config.toml
num_hidden_layers = 17
hidden_size = 256
num_attention_heads = 2
num_key_value_heads = 2
head_dim = 128
intermediate_size = 1024
vocab_size = 2048
hidden_act = "tanh_gelu"
norm = "layernorm"
norm_place = "pre"
norm_eps = 1e-05
positions = "learned"
qk_norm = false
attn_scale = 0.0884
bias = "all"
tie_word_embeddings = true
parallel_block = false
init = "normal"
init_std_qkv = 0.0151
init_std_o = 0.00259
init_std_up = 0.0151
init_std_down = 0.00259
optimizer = "ademamix"
learning_rate = 0.000437
beta1 = 0.9
weight_decay = 0.34
lr_head = 0.00498
max_grad_norm = 1.0
warmup_steps = 355
schedule = "wsd"
decay_fraction = 0.801
decay_shape = "linear"
final_lr_fraction = 0.0
batch_tokens = 32768
max_seq_len = 256
doc_mask = true
train_tokens = 243300000
max_steps = 7425
dataset = "wikipedia_en"
Each number is 128 + 24 x the weight over the matrix's rms, rounded and kept within 0 to 255. Layers, rows and columns count from 0.

# layer 7 attention output, 256x256, rms 0.055, rows 214-255, columns 192-255
[[144 149 147 138  90 152  55  90 119 102 115 116 175 133 136 148 107 160 115  84 128  96 144 130  74 194 148 173 142 157 134 134 110 116 121 112  95 129 160  92 119 113  98 121 104 133  90 159 138 117 168 110  80 101  67 135 128 155 177  62 177 114  90 145]
 [171 152  86 147 103 166 142 103 151 131  76 148 115  97  77  83 133 100 129 113 100 118  88  76 162 135 150 143 144 126 139 116 104 123 103  99 158 128 129 154 102 172 119 124 157  95 168 127 126 183 161  88 134 103 115 191 142 164 100 167 121 174 189 100]
 [182 127 144 131 100  91 145 164 124 129 147 105 126 122 121 127  99 106 133 133 133 117 105 122 138 119 123 141 101 118 100 132 113 144 130 104 129 141 118 109 115 129 151  90 170 140 110 161 159  86 163  94  59 163 104 108 106 147 147  80 112 108  97 144]
 [112 144  80 151 131 160 143 119 132 136 163 179 107  76 171 146 138 162 138 102  96 196 121 125  76 125 144 131 136 127 104 153 123 152 101 120 139 126 116 173 189 146 144 176 122 105 129 120 146 123 143 105  85 110 123 105 122 129 116 129 138 128  82 137]
 [ 95 128 107 106  96  93  67 136 126 144 101  83  80 117  83 169 130  98 124 105  62 159 145  82 162 148  84 136 123 140  98 135 119 164 126 108 178 167 171 126  98 172  82 140 133 154 124 111  98 143 136 135 111 144 159 183 133 105 140 140 108 167 156 118]
 [118 148 152 112 134 127 150  87 106 138 151 119 155 106 185 131 116  95  83  68 116  71 111  99 108  91 110 162 111  86 121 165 157 171 114 174 160 134  90 142  98 116  88 148 165 114 145 124 129  83 202 104 153 121  85 122 148 168 160 113 151  80  55 130]
 [141 128 128 110 149 111 153 118  99 127 120  90 120 152 156 132 128 144 129 108 105 132 133 156 130 128 142 141 116 164 128 118 111 114 144 149 147 110 120  97  94 141 133 122 117 108 138 168  88 120 123  82 112 124 117 113 101 116 159 137 115 115  68 154]
 [122 124 109 119 146 110 111 125 132 132 108 160 112 158 142 138 141 128 129  81 115 118  76  74 153 151 132 146 133 166 149 123 140  91 118  97  86 130 141 112 105 135 146 118  70 121 124 127 182 125 139 114  76 119 116 169 135 162  82 173  73 148 140 113]
 [125 104 146 120 132  99  83 141 127  95 122 196 105 106 136  93 152 123 113 103 120 189 121 161 137 130 148 106 139 166 133 127 119 116 104 194  96 125  96 130 125 155 105 145 103  86 133 123 135 108 152 107 162 129 135 104 141 147 104 191 110 122 140 162]
 [160  98 123 127 151 146  95 127 102  93 141 121  76 133 126  98 161  89 107 162 106 178 127 115  78 119 159 131 116 168 140 135  95  98 116  80 127 163 128 151 185 140 128  93 117  64  93 159  82 119 121 159 172 131 162 136 168 106 153 143 117 125 143 136]
 [153  76  86 146 143 120 183 125  91 121 145 138 142 133 108 130 110 123 102 108 106 140 128 148 150 109 197 103 108 111 149  93 163 104 122 132  82 144  98 112 115 164 181 130 156  66 118 129  73 139  96  85 149 147 143 112 134 105  96 109 148 106 126 178]
 [118 155 137 116 152 116 106 124 127 132 132 111  95 115 154 139 118 126 116 130 147 123 118 136 127 119 118 127 118 141 129 142 140 110 121 108 125 120 130 121 135 133 155 127 129 126 151 104 138 130 127 103 128 128 114 121 125 140 124 122 112 119 122 126]
 [122 140 134  76 158 132 167  95  76  67 102 143 172 129 114 132 136 117 143 138 116 134 115 113 163  83 177 126 102 102 171 155 164 158 122 199 101 177 153 108 155 132 149 128 152 151 175 140 125 180 102 103 118 134 134 187 167 132 106 141 190 152 166 152]
 [162 112  86 113 116 142 148 104 138 148 120 163  97 123 113 176 152 111 138 128 100 182 142 204  85 109 137 140  88 164 158 137 194 130 103 124 133 114  86 110 133 131 116 100 100 150 149 141 115 174 131 170 120 104 178 122 126 130 118 105 114 145 130 107]
 [144 144 148 122 162 177  67 129 161 153 130 126 158  91 133  86 159 162 140 135 122 124 118 178  86 177 160 102 154 160  98 104 144 107 110 118 129 115 151  96 123 143 125 125  86 139  90 109  68 133 107 163 153  87 108 149 140 157 118 128 153 166 134 150]
 [158 122 139 112 168 117  75 171 126 132 146 186 114 113 123 139 103  84 121 129 100 122 116 154 121 133  78 136 101 101 131 106  78 188 147 158 122 148 101 145 156 109 144 140 126 130 125  71 149 131 171 164 148 130 152 104 123 120 163 144 104 139 169 112]
 [113 123  98 112  82 146 122 165 117 146 135 158 128 111 181 107 133 122 155 105 158 109 120 124 110  98 141 138 129 112 131 151 134  99 144  83 169 156 172 122  91 123 130 181 151 128 157 171  90 150 169 142 138 138 101 149 153  90 184 109 150 145 138  95]
 [171 119 166 110 132 143 157 180 155 134 139 171 169  65 133  63 168  81 128 119 175 124  95 148 117 137 143 133  74  96 144  97 141 131 125 142 164 160 114  99 111 123 157 122 141 106  79 142 113 126 150 138  72 132 169 135 154 165 113 150 128 139 152 102]
 [137 114 116 149 124 145 139 143 152 103  72  74 142 119 117 185 112 104  48 114 161  83 103 123 180 115 165 132 132 135 150 115  94 100 128 170 160 136 114 109 137 126  92 120 102 142 161 109 137 123 130 129 174 116 132 126 120 110 103 113 139  90 152 129]
 [101 131 151 125 126 143 148  88 137 116  93 119 161 130 112 129 109 139 133 122  79 104 157 122 149 172 148 145 102 124 138 127  90 113 162 109 127 129 144  83 126  98  91 132 113 145 115 145 128 144 101 131 132  79 105 132 159  88 157  97 139 127 155 112]
 [ 93 134 108 109 104 153 111 133 121 158  95 152  57 152 122 174  87 174 173 101  97 160 128  99 180 119 133 145 124 101 118 118 149 109 190 166 139 119 116 109 125 111 101 152 137 181 155 109  82 105  85 117 141  88 116 177 145  85 150 136 121 178 105  95]
 [ 99 149 147 135 125 155 131 118 123 141 117 141 123 136 136  89 121 119 141 113 128 152  88 109 106 161 119 120  82 129 100 146 129 174 107 109 125 168 126 115 171 114 138 127 112 150 123 130 183 115  77 155 155 146  93 115 130 123 132 122 134 156 126 131]
 [149 167 169 158 117 135 131 114 107  95 116 114 142 158  85 115 116 105  87 165 129  85 116  83 174 178 117 138 134 113 114 113  90 147 148 134  95 110 111 162 163 157 121 103 115  69 159 146 102 120 150 128 123 114 169 110  28  83  75 104 112  93 128 129]
 [137 118 152 194 147 121 127 115  87  70  61 144  99  93 158 155 115 125 119 151 161 139  72 107 137 146  85 125  99  96 160 121 101 134 156 160 123 111 119 161 175 149 121 111 146 179 158 173  92 133 152 100 165 129 160  83 100 157 110  88 170 130 138 122]
 [134 117 121 115 162 135  85 178 107 113  74  87  77 133 129 129 117 131 107  51 144 147  97 104 125 105 151 223 114 142 133 126  94 174 135 125  96 117  84 120 132 189 147  93 132  79  83 127 106 120 111 112 163  83 108 164 138 160 155 140 111 154 168  68]
 [136 155 126 117 100 119 138 120 161 159 124 135 123 131  63 111 204 130 108  79 115 153 129 111 123 162  98 158 108 142 144 170 148 141  98 161 109 126  93  55 177 132 143 160 104 169  95 175  90 162  96 117 133 149 135 166 131 144  66 120 171 173 168 151]
 [101 151 117  92 154 171 145  91 144 142 116 182 146  86 111 121 111 141 143 129 116 152 105 125 157 186 153 100 137  95 145 165 104  91 166 234 133 170 129  93 131 115  75 127 159 139  86 160 144 131 118 159 141 134 157 114 130  76  99 144 147 150 190 124]
 [137 112 116 168 133 179 128 103 132 118 122 144 118 117 104  97  97  77 152 152  87  80 144 143 141 178 159  97 133 110  38 116 155 135 129 120 156 141 128 159 139 112 128 139 143 165 130 161 132 104 138 119 135  68  87 144 139 129 142 100 129 126 147 137]
 [119 143 117 121 111 133 126 115 116 125 124 133 110 119 145 131 160  97 158 137  92 107 154 147 153 164  89  87 151 132 132 130 119 108 105 145 108 143 117 156 113  96 116 132 137 155 154  97 153 131 163  98 123 139 122  68 102 169 139 126 117 161 176 176]
 [ 93 174 115  82 134 110 170 168 156  91 124  68 128 162 137 121 155 129 159  87 206  88  56 154 101  89  52 121  90 144 138 155 162  89 135 164  96 137  75 204 134 116 149 107 115 121 155 185  72 127 165 129 127 109 135 108 109 185 123  85  94 169 143 107]
 [145 135 104 149 152 121 118 127 112 145 150 156 122 121 125 130 151 114 135 181 118 177 144  99  96 151 144 118 176 164 108 115 109  97 104 128 156 125 126 118  95 108  90 109 136 117 121 113  92 156 131 167 181 124 150 121 139 136 142 124 129  91  81 124]
 [126 122 146  83 152 135  99 129 109 106 115 122 110  58 133 146 133 115  74 170 142 177 137 127 105 145 112 134 128 167 129 113 141 126  89 100 203 123 189  92 171 124 142  95 165 158 141 126  92 118 150 125 124 115 114 144 108 163 116 134  88 131 130 149]
 [112 126 114 144 108 119 127  93 126  75 113 121 158 129 142 143 104 157 153 164  89 125 164 125 108 162 147 111 151 159 142  92 128 131 170  96  94 109 121 134 140 116 137 112 135 136  82  83 101 118 102 141 106  78 108 148 145 168 133 126 127 118  99 158]
 [186 161 171 120 120 126 160  94 103 101 125 142  85 163 123 105 153 101 170 110 145 171 138 108 109  82 155 137 119 156 102 110 167 133 125 190 139 113 102 101 101  93  69 161 129 139 147 107 157 107 117 122 159  83 118 108 122 128  85 101 114 144 110 126]
 [127 156 137 124 131 191 166 113 107 163 128 167 123 154 154 139  74 149 122  66 100 168 117 126  81 129  96 132 106 109 107 105 104 112 144  97 142 146 118 132 140 129 148 160 122  77 121 163  98 125  88 140 141 110  84 121 132  70  97 149 110 119  99 102]
 [133 163  76 204 148 154 124 173 162 130 138 186 127 138 179  98  96 126 155 168 105 101 114 130 122 119 103 117 130  84 112 147 135 132 119 131 136 127 139 128 108 144 136 128 100 141 155 110 150 143 112 148 170 162 160 135 135 120 111 121 163 121 115 120]
 [124 136 100 132 152  77 137 142  74  91 124 150 135 129 127  96 159  94 120 144 136 148 150 193 155 130 133 194 128 201 112 113 125 140 107 126 157 121 123 122 155 117 142  88 119 121 102 157  89 161 122  79 153 140 140 139 108 146 125 119  99 146 166 133]
 [ 96 121 163 153 144 181 126 111  93  96 153 104 112 133 126  71 124 164 160 157 114 118 118 114  55 195 123 137 145 120 113 117 124 156 153 149 160 107 117 167  47  75 151 136 148 127 115 114 152 125 121 113 144 141 141  99  96 122 145 137 142 173 111 145]
 [ 80  97  95 136 146 152 108 101 114 133  90 150 127 131 205 135  99 122 137 116 119  94 120 170 155 103 120 106 123 120 157 128 114  97 143 129  89 136 118 154 123 154 119 151 120 129 119 119 103 131  91 138 155 123 114  68 144 102 159 121 149 153 127 116]
 [145 123 100 135 151 131 156  99 119 102 143 137 146  84 172 101 135 116 147 119 117  72  84 141 137  78 130 149 154 117  72 143 136 129 172 122 102 146 130 132 133  94 115 112 139 138 116 119 111 144  98 118 112 136 150 133  84 123 177 167 103 145  94 100]
 [103 188 107  55 145  67 110 111 116 102 148 161 123 103 141 116 150 140 137 136 107 156 157 180 148  99 153  56 135 142 139 166 160 124 188 132 106 100 152 152 175 113 125 137  63  97 131 109 101  99  67  52 161 122 126 124 138  81 103 148 117 149 111 142]
 [113 105 119  81 122 140 133 151 108 140  85 147 141 158  93 138 119 156  89 192  87 111 158 149 163 139 118 142 189 123 141 135 120 121  88 111 144 111 138 118 105 120 155  88 144 130 132 108  97 172 121 110 123 161 118 133 111 140 145 140  96 151 147 120]]